python train.py --n_layer=12 --d_model=128 --n_head=4 --n_kv_head=4 --head_dim=32 --d_mlp=320 --vocab_size=2048 --activation="swiglu" --norm="rmsnorm" --norm_place="pre" --norm_eps=1e-05 --positions="rope" --rope_base=1720.0 --rope_fraction=0.5 --qk_norm=false --attn_scale=0.177 --bias="qkv" --tie_embeddings=false --parallel_block=false --init="normal" --init_std_qkv=0.0442 --init_std_o=0.00901 --init_std_up=0.0442 --init_std_down=0.00901 --optimizer="muon_variant" --lr=0.00771 --beta1=0.93 --weight_decay=0.022 --lr_head=0.00836 --grad_clip=1.0 --warmup_steps=200 --schedule="wsd" --decay_fraction=0.589 --decay_shape="sqrt" --final_lr_fraction=0.0 --batch_tokens=32768 --seq_len=2048 --doc_mask=false --train_tokens=156200000 --steps=4767 --dataset="wikipedia_en"
Each number is 128 + 24 x the weight over its row's rms, rounded and kept within 0 to 255. Layers, rows and columns count from 0. Numbers have three digits each. The size before them is the row's rms in percent of the matrix's.

# q: layer 2 attention query, 128x128, rms 0.135, rows 0-95, columns 0-31
# k: layer 2 attention key, 128x128, rms 0.14, rows 0-95, columns 0-31
# v: layer 2 attention value, 128x128, rms 0.103, rows 0-83, columns 0-31
# o: layer 2 attention output (transposed), 128x128, rms 0.0882, rows 0-83, columns 0-31
q0 121:136126155132185142116140167141133178134141063102110119104131134184116183129124114109100131134117
k0 105:077179094173147142166138126124081158130123110152171144165132153161132105136128146130138117064089
q1 100:093145099122111109134115100090127078156104166124105154131108131120149079126124136103188123129122
k1 091:135085177113166144089147177101180100114125122136149101109121130121150151121073127089141085133148
q2 114:108115159128160114144091131151094195104144070165152121139138144121103166107133118140089119103150
k2 106:152139116132124138169109101140135154177098162156108117082113114150136146157108134113124101163109
q3 091:098092109157137171114123159117111126146129092177114148149129106096102113143154131140122087067133
k3 096:138105094113085101053118143139141166155129113110109135127091161068146148152119122109150069154129
q4 098:159132136088112125099140147138142153136154115136117134129138115134149137167149157101166129148099
k4 106:080185145119127118152138092087140087149108132123117135126153131133148132141119146174140100126144
q5 134:101149117141170085171137161163109163169145145141126134161118164145111117135099161124121157084111
k5 113:131169164081114130185129104155117108121132119156105121124133152130125164149102117148118140158116
q6 090:143114127125059160110114121093152148112133172139081125128129114155151131137162129098119109171115
k6 136:145126152167141178117140163141115179127087099128177147158101127155125119134188138119128095137127
q7 164:134108079106092143119141118094106107155100154114129086135107127104171093086126097113126108207143
k7 097:124159095115142127170127124134158106135126153128084146119120147146117122145111124141145146103148
q8 105:120126092105092139123129078115159092140132152140098129105123120111148093133111128140163114150123
k8 083:113164092136108146137116148147120155114125148122113132157119095102182132133158134100113118192104
q9 104:132115169137135112152075135130102137108156065154167126147132142124109151114141132144112113106125
k9 090:110166092130158149147147100135098152158103139143110180130166116165150163134108151132137100116116
q10 082:139126116157159165125135146152139127125104082150131128126133133134145169115119121151105135141149
k10 089:123134141127094139176144146118148138135145158104102109159150145127154100130115149141104122132131
q11 111:083083106124108171127148122121133083152104167141127130109115100113158075105125111110184108131136
k11 113:172112155142119107140120150098130136167128130116094124135158110110160122067133121157088089151112
q12 114:159135148110182061140106172137141191116162080137119165143131133150114106141188139119141129068147
k12 118:166110156140150145134129132128156139140159107157133147143125134120102157143125120139088137096126
q13 108:144096161125161113094093130116171140075153106132162137135118129136118152091167130128133161077119
k13 123:112086137129147080131083103094164097122116145130079156135117139069131097121098113162140108108154
q14 130:123169142131160065109118130137142116130154117179125178177147142137111131114146140168109144064115
k14 088:078154141132125134109125151133144164121126093148177081119166141132135143176148130117116138067140
q15 101:105172151123167124099141133138128122151116103156161153170115105132118139136141146091111089090140
k15 166:152111139158166149127117124142136164102133114152173168121135109170103149176152135133111154081143
q16 086:102102146133124099092106105110102122074148108109132155121136113158124109138140131093058122131143
k16 086:120099162140137165152141140135118132080111110140150124086141152128150146125164129165131172171115
q17 094:145076095129112148133141124103116176060142086112116118106126108157134157142113124112112150102165
k17 096:137082096138121189177104172132132122106094149139116150113141125120159112106148124117185122143117
q18 102:178123106109097123170136130126166116131147112105078133093123085129155134102137116156117170124144
k18 097:099152117157123131108201101129089108094113131126145149118102143109153104142159129101167097123133
q19 106:147110133159175119126156135129119146128146125130087090132124135177123125111130130118133163145143
k19 114:111133133121130141110146107135127141099128156110063152098158123144125123144135141124136135096151
q20 091:120139151123142131132126125146116175088132126154129138146106103154145155176118147121106133180127
k20 086:099145098144151081129149137127141108073110103092097152102159103101123051085160140108080149122137
q21 099:091151104148163128119166091163094079122102098138132092136136121157108105141103127142082155134143
k21 098:112127144102111128178134122116169108121128127163118120137133121142143126112151097157151152127124
q22 128:095178173143124137123128150107091108155123125135165095155125129094147137089117136124157114145111
k22 117:151132113140120106135146116139104120120137159166168161142134149127132144152134132163082178144094
q23 117:110145145111122145102143151113104126147155161079131144128150138132138103148109150107107108103132
k23 111:166129114126132126172121135147138137143124114154128094110159152127079158133134135095163166123125
q24 104:169139071119126096100149130131138133162146143134126132181137124112131140130149141136121132124082
k24 096:110163115118161119131123171140163116146142065142128144147139128144126163133096132163156101123189
q25 096:116165104104173119118147157104127108129115167117102107140132160132142136111101139135164148172159
k25 087:124122117081152128143142085118129113148114135135129119143134131111088141130109113140150146084146
q26 099:084180129115148111131133157168129122185133158114137129140095133134138112131103127135141142141105
k26 093:121147125084157138156114137173113134115104110133140117113138104123143102151118123114122090103103
q27 101:144128144118101123128104094100179119186141135072102163088137117115141103097148125174131128087121
k27 103:123122139146142136135108110112104151124106149143136116111134107126140135158122152087125105123147
q28 105:102146132129091107161152105105072096150101145132104126148133134081122140145096105163098127175147
k28 098:147123074123102107107088114108135069135150122120118126128118129152125126105145140148123104163125
q29 089:126145122117111076161132123135133126107124100163095119156139166130133125128122125129172108145123
k29 092:153112118127107084147124170149177103151136115139141127114145123094151113114125121114132094125147
q30 125:110100168115114093161163142150128103117117124181186113168121123122107160187119111117139132105120
k30 113:155132146102124101165098115141147151107116089142148130083117133101089130143162124131130177122151
q31 093:110132110132161155086138113107126137131142124070166135131127156109109130149135125116145094134139
k31 103:156127113120140153110098157134141124147127154141144091127170147099140121148105136157150061129127
v0 105:162108104105131088162136136135123129136078168114139133139144122178086075137138114134120143115133
o0 101:083116147127101112102115099120121140152110149116113155105127115098149125134158156119163179121129
v1 076:112108126115153077115126161161144115125158151162127115123107111153107151086094138080116163133150
o1 069:070097101089126092111160126114111129160100143143164121128114106105170140134116132131152115148133
v2 096:156130190076121136141134130130145157142141095164071109094161123137122128132105157129140123119111
o2 103:149140142176124126127132138136162123099171170096137098166141109111177118103128163162140143100133
v3 087:113109102111162136153118099128124111158121139151098127109163124156127139129073144133101130054161
o3 085:156103127119099150158118138111184129133138082160123112161115110170071127178198143134104124148143
v4 105:068121112150125082108120131103134128161127120119127135165119116143138124120130128154084158090139
o4 108:126139107098103184124108097140138138113129109162169140129165144141081072120140128074108142174103
v5 085:158104101128107148100117158128126149106131128167166160120096145101080177109139136094126139088134
o5 076:143121090139126103174124117137125143061136145117106141143122113126127109177104097121136179097111
v6 096:147113173158141141097103147141147084121153104127130102124090104134109130113172137109107161123155
o6 090:136117053134127138140120129153137101060136103165156125142159129113119092127127096142138124110111
v7 085:104088121116123156135087120132118150134093118118142157119156091128146141091126109096142124123153
o7 077:126064125130118105147101119138122120155134063147137102135069142088117120165133099158151130110078
v8 088:113073100112142170157123094118168098131117152141128131140137114132145136128115111132174132166141
o8 083:128133136152136154106120137141154080147143123104136057117113174151098157159136123149169121097128
v9 088:092108112172163117132143140158111117157134106130159155146107134125136132130148170131129138124091
o9 095:096078117105120096135155101146090181139132128139133148114123162134100127161117110104114149141120
v10 092:135092182138147157115109139143142132152165067098091126117101122118123165119115133123128120169087
o10 085:195180116123165124165158133131148098157105145103103169132142089093172103078102111132107103132126
v11 092:126099155139203128132141148096081106106122132114153112138109110144084143162103129124117140123150
o11 088:110088111122130121094108131144154139143176112178103118130163127159112112168125088141098091110171
v12 088:133139095141151157104130129119132176112144130116137154116146154140150151122138151124132117121128
o12 087:118158159136112120117132173131107138152185148112110102107172159109117119102125107143120132177152
v13 097:130112112131135112120100149156124128120110112119107153120146118170119165101145120112107147142195
o13 096:131109113130104123148153106150127131089134123155193177107102127127100120089172109151142161113130
v14 091:123087125116139114135135149107147085132129156127114106136179094139139131138123098129139129120162
o14 086:175133120107137111091102125161171104124130106124153123150119145155115147122173149138150137117138
v15 104:084122116121130166132138126110123075104123149107135145116100122143128111189137115140154132133118
o15 108:120142163115116139103156134121121128104087082129166134163132124178101159173123115094135125128126
v16 096:148072116108137184129126174106138142116095115134132112123081163119098172123159129115154131155108
o16 096:111181155086130130125123110110125110161139102154121115131100115139168107146108088145152116071136
v17 083:128112164107085118148104123143126155163091122108132134184138108162120111171093125139133129165146
o17 080:087129121153110184130135112099160117164084150112111121092124105132123109099093159109102092145114
v18 071:128117096150146120180128107176092122150143127164109101081157127150103153102122124121081171171119
o18 067:065100137100089107145112126125133175133160093148157182074128113137104133149162131130105129131126
v19 098:087170155125161137097149172137117153103123121111181089129134152096129166127112133122165119106125
o19 096:103110137129177119131147124143115130131150132146103112142123143155154147123105104158085084107164
v20 088:121154117125104127126124152127138169123128095142099138149112182092108171116134133125135156118125
o20 079:073127161127115136102144104104131146148174155136104108129126124106149099083116109143122103124101
v21 089:119142154120104132120159105132080107122124098162162167136129123156120139108131126133111078157092
o21 089:139117124162181124105153131159117141100138161121113094128121166161140173146118140165098134079152
v22 106:102063140166147105107097120136108135130143091104141156127129124095147128131155115139084091108110
o22 110:195112064118128165127144120142116155097112125156151110122116118117089087098132088124141156154129
v23 104:120154108099148136114125105101130115137098169089164148122106107119180096179120138139180101143119
o23 100:117139184172109110091139154132140123094071147123106138189158140137122137148088154097170123121166
v24 107:157104157133166089068158115120129088127157121108144090140142130098113162103149128108119132142117
o24 113:153177138162136126126146142131108066130101167114135111130104136102192152074108139162138070119153
v25 096:151059103129101093154162129163152150111098139120120162128137140150145103142140112075136166106120
o25 102:107120146087073127103135136092142125132130145130138103132143104129178124099137124157156163119151
v26 082:186120131096130169175162151152133114145148147142121124128133100156122148130117135136142112147119
o26 078:153158129135128113102134116109147122160164144090112103120166121156141125146122147125132120095155
v27 092:105158108124109132132111064141121124093094159122137110165136125133148127151099143137107115101135
o27 115:131103149148160096123069132152125158108135087138134114151133171164116115182132155130088155126122
v28 085:134122136141148093165137147122083150165133130135124145134109145115112085106100149126124133090115
o28 086:104120123082086149121131108102126151153142173146116102100142128115107122105170115112139157188109
v29 105:105157123122135143114149106126111113112091137147174104120120115146131096114129131129116138151117
o29 109:051080150142162099126119140144107149117072116148120139135136140139155150145075113146131154108118
v30 088:072178135162093164164138121136119121146133152120135140147123144083167111114128143143155162113143
o30 090:092106126105124099153107125088173156161126099121109129135120138158112121146142142112119130145079
v31 082:105114175128143154123118150092109133125143115129116146138165139151119164131099134078113140148144
o31 080:147146107120159102074134121143147154116150126143148089151131145178148127154129122138131091125143
q32 087:086122095100115132134109141117122140110176103085140142121102088113145129104165150181141129131079
k32 078:143112130094099170130124120115093109122165132147132132166095132103127161151131152161125133128108
q33 099:115101081132152144141156144149154110115116137117118174120106128126149112112167150142149132152088
k33 101:156098100148111116120125138134150142114134158129127098165141090151100122210110104129107113154182
q34 105:091140150140126118129135140100089164109093101152123130187133124138091125096095092122123113135144
k34 103:104129148124113158143166115126153150127128093124121138132131148117136134085145123122122129113091
q35 113:172109101114131099131157129118143107110152111112123113104124096124134126111173150170153128116151
k35 107:175126074104124124114113152144159123150114125143084130106103122144089113141143110128119149164149
q36 095:152068144133111120144103090153101092129125127136110112124114115123129105141115104124123150160112
k36 100:179111124127137172120110130120178136118138121094094167100115139126149163162152131105151152145089
q37 099:134120080126103156126163156107127117129100181124112139135144131114130109111114117148177127161103
k37 102:139159155122106099118137154125113061098163150113128107137127104098157132129115138141159110168150
q38 099:074181129126135088103143158120114146103132129148165143173126147134166147145126135153139145074146
k38 121:164120152142134124111103060119156106146135093161161132117167135119103131154144128124120135110114
q39 142:118115143145167095109116120117156165098114116191149173177164118153151145168160160135125130057139
k39 138:151083146128109102122130118118140150136141126160112155145132118132126118175162142146103149068122
q40 084:113197097144148137120159128086118153117109129175093105155141135085099086144116104117110106170146
k40 085:172064100113105136151149145146116119140124152096114156113135102115125139113144135167122136081120
q41 096:148156144156143122094126103100130152131117138125142106166131138139109138145102115119097136187151
k41 083:137123121103134158133130149140112170134142072121083111091103131161134116140103135118116164158152
q42 080:076102139146099120106094119092102140062090081087154103116138116122148115096123124120141097135123
k42 088:122092133122119101169144105101115090144122131132129100178151096123130119132130157147096116124141
q43 085:136123188116120130062101143143145171143141132179174090171156135099072117133146150131138102091147
k43 088:143137116115151161131113120120122172130143069082090154135131144179124117128145101112110071170119
q44 102:097137113106146140144132125099116168130126104158121086126141136171104166134087126125098143097131
k44 091:068157136115129130148097145141135175155109123117110138151129162123136138136174117129058142107089
q45 101:128154129128099126147144134192142103128138150132124160137100135114121118140118092105106162199125
k45 096:188162120127116171082135099132133113147125098088079084092136125156109135137112156158142142113118
q46 128:083129113114132140162120142139108168138119149106139122107129163126144111126140098128133091149106
k46 105:149142137104124114119171145119119131165140143124128123111167092120098122096137145122170155127108
q47 107:141073146181149118135100083108172137108159117135115133086151107156118147126173147148106108091160
k47 124:110149109125089117106122132125133086159106128121147062117135159108128144129111099137147142190114
q48 102:164137173125120107133165159107094181130131109100128121109102143146113130107092117093150136185115
k48 099:148083140137134147110134101134119102133099119126109169121130126175136121079140130137149146086135
q49 099:173108158156097107141106080111121105132153125163143126136111108130122132114153131139077158111154
k49 096:128140176124116095155163092081104151144146128134145103132125155094102125126135118135125133110145
q50 107:153102121128124189118147114083155117137093157112128138094129116147114126154135141172140137121122
k50 116:123158122156148084164129129127112144121178131149111147114128105119110141134129104115125125132158
q51 103:099153135149177144151126110106131117118138130134112118131113116114136067081131151076128103094157
k51 111:125094151152119166114102112117110169104183134119150172111119154108126134141109131101131133106111
q52 085:125128151101141164150119092086135110127128120135142102128097110130110129084073120130121109149134
k52 078:087129166099147118118123138130080159124135132142109118106180158150129155083156144138136164129121
q53 091:110192128156149205095142144103101122153171141113183089090118112131118125184152111127105127129137
k53 091:136157149117162097183126115139141175141121130154089133123120126120174083156105119167118134146119
q54 092:117142134111142127135097151128123140156141139135144104156101148073120139101162142147080092166137
k54 097:143126058087081137137128144117140100127123137123144128131115134145155127110156126130103123147081
q55 093:100121126115117147135113112122118095118107161133133095179163154143118102122088104109128141134124
k55 094:106189166115155169112110081146136154109175136081152172085158164127106090100150148117125126071077
q56 090:103144128142125135107116154128136138122138084122194096144124145136086137166152120155143186144115
k56 097:127156122108112075138153117137119119152137138134131128114116076109129066148094132137141143112110
q57 096:140158090159082148109179166132086139124131142120132160136125111121149143114137145132104124152111
k57 098:128132111122180094113146150111106096072124126144125079132134134142122122134151109124185128133127
q58 080:140137106121107169119127145118136133081148165113164136140120122116148112141102159122165134152141
k58 084:099167189106149101124128147118084144159105085120114116131188145097136144153158137137160098153093
q59 108:107158165132135107096106133128136123142073143136128101136185114096131148138130127142164097126130
k59 103:120139134132157105126149113107137090147142089136118135128105140107148106161093138146149143144101
q60 110:114126122152111089111113159135123104112118154111157131175128146142168094145149110135108129125131
k60 121:097153109122069131129131115146120126157135103115169120138149127093124097174122135138129082139097
q61 091:173108094154149119128152135103167079105114149180164115144176161122109138127121144126109143124095
k61 100:134168153146107108095129132135107135164116090133181120113144153123124156110084119132126131136106
q62 096:135125086106120136095130165081130109096096122176113156129145134114148133111127134143168132108095
k62 093:169141139145156103099131108144133117114138120197149136156155157127152120123109148140124092110079
q63 075:084170125119143183150130127091100114138121118130151140132087187120094111156141143100126149105153
k63 081:153132138120195164150105151122177179102133076099157137095146131122117119096149140145149130144149
v32 091:161155140138075117113159129119131079133140126159157157128103105107112078138131118137121108145122
o32 094:063143113159161102101111134092074128154125127120135098111162126098133138107124111089127089149102
v33 123:123154106124126086126125174135125178099112093132093148120161146175146075105134116124118146078089
o33 121:158102129111132129098078125126108130101112122101134119136118128096120164166143176178128121154127
v34 097:170187173110167096158118106172114176143147153095146144146130140110100089102120152119109177118141
o34 100:106105077126106158102116140109148141076110125167145146128082120147131147157168129118144100148105
v35 104:171170085144153099136162144139137105132108164138136186119130134131088167154141090127144130135139
o35 102:117141128104083136096162150130131144108133095160110091134111139138163084129091118136161143129119
v36 092:147077131127127135178101074112145128125125141125123106138143159138105153151126121106153123106159
o36 086:168167153139118113104147128127108107139086119101153134109121103138141136092105152139109101146166
v37 104:117153132130108140180159113138103137139140125095142124120124116091122125090142144104119118139132
o37 108:119134115121123108111110107142154162085114087122113141140119080127120183108132168160124136075105
v38 099:149134131145101064148140111125093102109118123110113122152117140144105164144118105109140081063139
o38 100:086126157117127102084107148103129121124078136135101100142114113090148111111139196163110144124123
v39 095:107091135104114099132136175155136149132147113116124170161103138136097126185133147112115152137179
o39 084:154175147115097187176167121078111127078110108111151151088123158154095075097127185149131147173127
v40 097:123106160117179058159151180100093148148143100128131083112141125116109152182147121133115104154138
o40 090:152144131127075156154177119124100170110103136123139111156160158125126137116071140120159155155138
v41 097:123112127129180131135162142120136150119122083140105155106103138151122123093144120122118124143089
o41 090:186120098125137163121099142115131097164180131189136101181139139118138139194168162184125141090132
v42 096:107123120135166106124092095129136087158101115107088156156162084106129157123087117094143167110145
o42 092:108123136099141121110152197132139141117132131143145105106120140135121098121125123112110086136115
v43 098:132172162158147100081123105135154093070113125125177114114145106153134072077142136121129127123126
o43 099:087096099124148114097128117142133138150162142138114144157125142142114168190134111117125116144090
v44 102:149116127128128111178149126139137142157131144130106121133143140117152105102155120122171198121166
o44 096:115143116126100121077089153119106100126118084114138157124135085141123151125117173089099107159101
v45 102:121108166168143158161129124154114128113135117118124184094097112137134123098120143119123130129124
o45 093:152124127111128139110175154100179108112174098128147133153153136108153124128141151151139154107134
v46 099:140110133152111145089140121137113127104116073105141140112102140157169109100139117134099109118149
o46 094:115145160126162135156177157148153152093162187151114112142148110125117180159181154163118140078136
v47 094:104133105148090104113082156148151118144103147167096105133134145114156190177140119109165135172188
o47 088:084131149071140116144134123124075147116113124111146121139115137139102088097075118106130103147120
v48 097:139134138117123089134162093145133120097127166147160131137090119115124095123162109167143128112108
o48 097:119111119143105123114148154119092154113126150121078139155143126130167156154107148129171146143115
v49 094:120131174157087137106128109140135115185161117140119166129184132109115129112103160139152142123146
o49 090:151107108103169119114126089146142081149126128139161108090093160115101117121158124099136102139115
v50 098:158120187108133129083133158147159135104133110126112086111128156099129156131126117104112089195120
o50 103:142149107123110164159151106149124134131125161146152119131153171152091120146135104107117126124124
v51 097:119096130132108147124095085151123191100096112146115103099122145142164140116139120090124120167119
o51 104:122161110119131121142112140127119146146136181130167149088140129153111143125107129111092103152139
v52 099:124072087141171134122161107133101112077117101109088141119163131108128153110096109125152081137109
o52 104:179112144177088088115106127134117083174154157129137097113168162111137135141130148131119149154133
v53 091:147120140152101118120115118134077085117089163100135143130157146160108098169153118165130138112135
o53 085:067130146108104117090141179105129155103156083148088142151136112077148136128131080104100138122081
v54 107:089104135138129154115111104100128100125108163146109128103138159142124129153078131124096063125134
o54 116:139141127172162117126131155169100117163133121113119122138118111109120131143167113167169148117124
v55 099:129161118150137151147134115127115087137123166112123095131112125126131132143114133119114167122153
o55 107:091088137081122108126141070154177131107152135160108144143102125138137149121140145148124123131128
v56 092:138179092139099134178100169142150152103125120117114155148080154116131107108113117118156137119130
o56 087:109101121099106125119128138071099090104159098163122129112123133106128161140121166131126158156108
v57 106:142168125118121104104143112168120129123125121128120111140140112143157127143148144091140141134107
o57 100:094147123144122112089101141073103158159134097125121128150159130117118123122095133117116102122097
v58 089:126100177148126189124127145140132139172124162153129136141110140110105115148153119150192121144120
o58 084:133176101147130121129129090113161143107100102112146158096110157111131111074127127119105156153126
v59 083:101135107129154118132118169134103134070157127134133134102131106075140177130118131112138099097128
o59 077:127088158139119136134113092126101136137146153149096132144135158132110097145116153151160155161112
v60 096:113133184120141187121090159129160113076128139107217116088139101101145143093108125074124135099097
o60 098:145099109145132105104119131133092123144158174122098162116116138142157119174117112160155138141119
v61 104:132164157132081157143171097097129125117111148109132138108117130112119112138179120126113140142098
o61 106:156151134156145131097119138129134157142190077150095151133171130161168143117124133165100143116129
v62 100:146079147116120189158122108113111133135133098115103133123145123119099110149116120175120141147121
o62 103:172162129144172121177119111139111134108141103125162117116125122100113186112124087110143158132127
v63 087:121121091099111147156129102106156142132096157150151152161126143121123085161118139166164118130130
o63 078:165158156148110127160148137158110136120138121069141127130165071126138115104087118140129118185132
q64 133:134108125084143070120125131131140141126165106156128090089167107107110144119108141128128131129113
k64 133:140079122125137150108119189142102141121142076111117117129143124142135102104113123143139159163132
q65 115:152120185121126135110132139115104146136116126109113125155116151138134084101153099146089083145124
k65 136:173131142130124128145157114128126167127141172120160115135133118118136140118123142133133117084108
q66 124:138163119162140154104096153107114109117124152120135134184110142124110113105156115160117092139127
k66 097:146132148111135139163144124111144139149142140132158108117119158130126180175102157117127151084118
q67 119:096114131118146134138139141158135126111147109111166143088156099122125174124123125119132186142154
k67 105:103121136129136137078092148134153116131114077132101126110150123145137097100147120121131139163160
q68 093:171104145126131142111172134129126130095145114090126096111098124117145110089149123100092135166120
k68 095:097094106123070136153133125086118115121097128128117112120129133114139129120132116142148144159104
q69 125:151138133148142103108138125103146099097105108165125153149123137131108147155148138133146121079146
k69 099:130131125137188123117115172121139180116163095143163143174142116139131141134128122130127129128155
q70 094:165128147132152106130119152109140114111118149170083127154122110191121150154138131098115138068125
k70 079:170132120119150135120138124159169119153137098120104126118128116178104109102108142114152095140152
q71 179:126113141182157133130124130110147112128124127160120158154119127136099125167157125147132116090139
k71 085:148086137135122141087104140171160170089146088138096131141154114101135149103176135147098157140136
q72 120:126187135136145142143104138153102109114113164154140141110129138147114149135119147133154091129119
k72 107:151113102134114099114087161103120163141117137086137131134144133124122119132146111142165145171130
q73 121:126178113126133158105082120147092088136104124165124121156119116136136119135139120147146062117133
k73 097:138170147122168115143163103125099121110114146130111136151136144148135091131121159124115145129128
q74 104:123101147097106150090142102126122149132185099129131127127099137092142142096095134088096165117065
k74 096:137099090147123147114092171117109132140127091104111089111142086118147128107147102124156106161109
q75 108:141082134129135115130148129120123150122139101095152111125145145129147097110093118107069137185113
k75 097:173119117099146148115139128147190130127161172131113100099133100114106162070138121126120138133153
q76 117:091128121122127080145132103125086115204155119144129122106134133133134118181101146123123119139105
k76 105:105161154104134096109102139154152164127150102138127174109117111133157118094148143089078115140179
q77 091:135067084136137136110175098077130114121132119122121151119119131147087145143157134127130218151148
k77 111:117102087125099108099118129127121137162161071153127098132143121115132060102095116107165124149121
q78 098:147201156127156147110141130111115171174093161077125069138085113143106137105121109119143112136159
k78 112:129114114139122133147134149148080062135121156085103075138139133134141126114080119122134165150152
q79 063:050108084135105093127102123120145134101128122115130095147153126126113111137163116184148108197173
k79 181:103123108101088123117127146133117134139129127108112075121133133103129082104114106136145119183108
q80 066:120112149070113171140126128133147138113137129093122143147116144143116129161110148173094072145138
k80 075:128126150106146118111104142152114133150123161119133106110109178140125154120086111129138108155077
q81 080:101182144121137130127117155147131110077144169105172107083139148128144124126141127101122122111123
k81 089:119109115127142142157088065115133126093134125063167157175127119118140157162203146135119157097150
q82 095:119117167122133137101127092130143106098135103119140128127145094118130119154124166150118131104122
k82 094:142098146126126145102128103116118148131127102112117147133161157132123103118131099115147166176114
q83 079:077147097111118071143113141135117127176087148148115125146106149110089119148098107122119106123090
k83 080:108158137130138096142139119157124124141153095102105107146122136179149084097139134098111141149096
q84 076:150106101112146138115118131131150146129084121110148107083141170139143111152144094166163134110125
k84 082:159145109120085117134142106111117103140141117143171107135051119104089130093129152111102169107121
q85 082:130147133162135109119115136141128107101142079124193147097133108188096161080150128132127141142097
k85 084:121101149139117147084148127101096148087147143117137114106090142124116104115126115142103164185097
q86 087:146051139126150127125124118150136148105171138135137136096125118111110108103106149134122123111173
k86 093:132120112134148137163118107142129126079106129137126155147151138131153154198095132153149093105114
q87 094:149129107145133177172131137117092151053131126104115171109109114121148094124112147126127118087135
k87 095:142107114117122125149104149048139151093124149135158106133126149128116151096170101191137069139178
q88 081:158109131107083082130117162109154123132126137133120100145146094105087104106167120125119109147102
k88 086:123144148152159193123124088144136103098119157169159164131130136130127137144134138162122116049095
q89 093:063144164109149101112133161176107118115117179150130110127103109176109139096157128107114142130106
k89 091:126116156136115174088122112122116129142107093076104125129128133176126154134160148125110143146145
q90 088:140166140131161142135135138105090100091133118100149117101089167094149124142143129137143126149147
k90 085:138140092147119102127172156156171128144126126086131144135109143101124142142144150118130147138133
q91 089:114128143160161099136109099075092102171130104174156163174106118106133109170072107103127124096109
k91 094:131161096105169097112173129181150138134144064095096108085127141156130092111126132090148128155138
q92 091:132116128160094108145095130123134147156154118121133127079112092110105147141132111117116119147178
k92 092:121092129140124087141141132139075124106146095166124129150127151136113078144154133088147105093113
q93 082:141178173143123119139120135111120129145143122165154113134159121117135157141140143137144115158172
k93 080:110157125141126134172159099105156125141145076133115148117090118137114143153101098115129178077168
q94 087:134082166114101097161133099132160149130186109136134146198129099122138136132159160142126141110160
k94 089:128119107147188196101124130150140121095130098152111133107139106133136173150100138128103102085117
q95 077:088154142123142115144087106154146110161144098159171128106154150131139106129117145109112130121085
k95 077:143139155108138125111134092139112134116150121093142113099122135129139139128140136133067147179139
v64 115:101174146112140123147111117092127125109123158154114156170134178082140145119138139111151136090120
o64 128:123120128108101104128155143194126106143140132089183150114118101126106093129074145090070141156125
v65 120:158151117137117130118121146151100110156144092117091132152133108082124094098135135158117106140128
o65 128:160111156117130115116114148124154108170107129135125116099152151155122100120156100090108104165154
v66 123:111143112134213148084118170118099135090146143148142133144113150150132078126167135115103131145125
o66 136:140147125124134111122121080158092095115081088099099080145118098132146148124153125138138148109121
v67 112:133107107159190161131126136136143173137112086098159131126120142096128128132186125111151162130118
o67 124:131150116128096107143167139161151145156116139169105129128120137131124105117083139152098140146107
v68 117:133131166110192144170131123144156079091154153114118137155125089109155112112144137130076162118138
o68 130:169127112122107102096149155121139124106131120113095114086086126141135114167146132133114151055187
v69 112:121155084131095093134124098145134109124120122138181133146124082119129122095157145110157069116100
o69 122:134136152121136130119154086130166132153126175125098108127139178093116149169139088124115153129141
v70 117:116129103162098119143145122131127120102122148100162162151128106164083118153138155177129150096142
o70 125:135140174119122123093150131153109128118109137180179059172132119084140139133096120122145124117156
v71 116:171189092159150152067084147134164137074105108133084131098141115142131137134098132134137128154104
o71 118:106171123117141105115165121097129113132118131093149125154123104102140093136125112069099173099102
v72 122:172131084112115120124154123121165166151139147150144140115097149086084102111137138104121150124110
o72 119:120141126091145098157120124163143120158143132133106114165118190173168178151106128146134131140105
v73 111:154158129126068099130141176128113151127122158099165129100134080147119110143119150114137089076129
o73 111:130081127117130124107110107103171129110138104149135117113168137128093123164159106116127159148120
v74 113:188092176086143110139163100157130145161128138142124111145116147123130140120080119120166120111082
o74 119:138080123131123120200080141124151137132146124128138141132138153142165148141145143096091073141106
v75 124:106097112144152115163149151138151082141121170160132131108173131169147101132128126110141151084145
o75 126:185135127166120100123142129133155125127148144104146128107154136098155150127151158144097088178158
v76 125:090106112178160109140104133163097104160144115124123130134113098123145119114162104121080091097143
o76 132:120163114115107139119143139140146132126152138173140139130116138125094128139104126126153175121147
v77 127:130165094106122132138133092141111142089116144115115134091136123126150133103144129123170088088135
o77 132:150102193111147149093122140120107137145092084126106149101128122131113109181142136156056160150135
v78 129:135117118119134125148138141079138146159124139108131105164122120114141126143141152153122112130138
o78 143:132099104142132063123111163127116139112130116135167144125179163135106130153101114115125131161120
v79 121:165120143157132140092100129107167111152144118121113158107107131141156134106178124137104104151131
o79 124:114117111109118108142127124113143164132143145183134146134116177155112134116099122099124165105111
v80 123:112149129115114139103139157115107143143169105159114158145116131127097131164127105189145140126090
o80 125:167134133145122120135130174156119109133100111105105057163114164143115110146115153136123129153161
v81 109:159121142146099130135141122143099125131103104106089127163170143139149173111112122156166113131126
o81 106:143114119128130122090138095085171131129139113137171173166111155179132086133089097122104185161141
v82 118:104133127103120127082120137153155124132123136148118057125163118183165104107121137130130135138125
o82 121:198119140135126136144091157150109131106085111113133123164100169117146114128147129146120127155144
v83 120:132149170141121136105150151091140083097154149096157198144086129104167132137161119132113107171120
o83 117:144098130129122138132113120148117132114112176132093121125140098101121076103086150138140140126145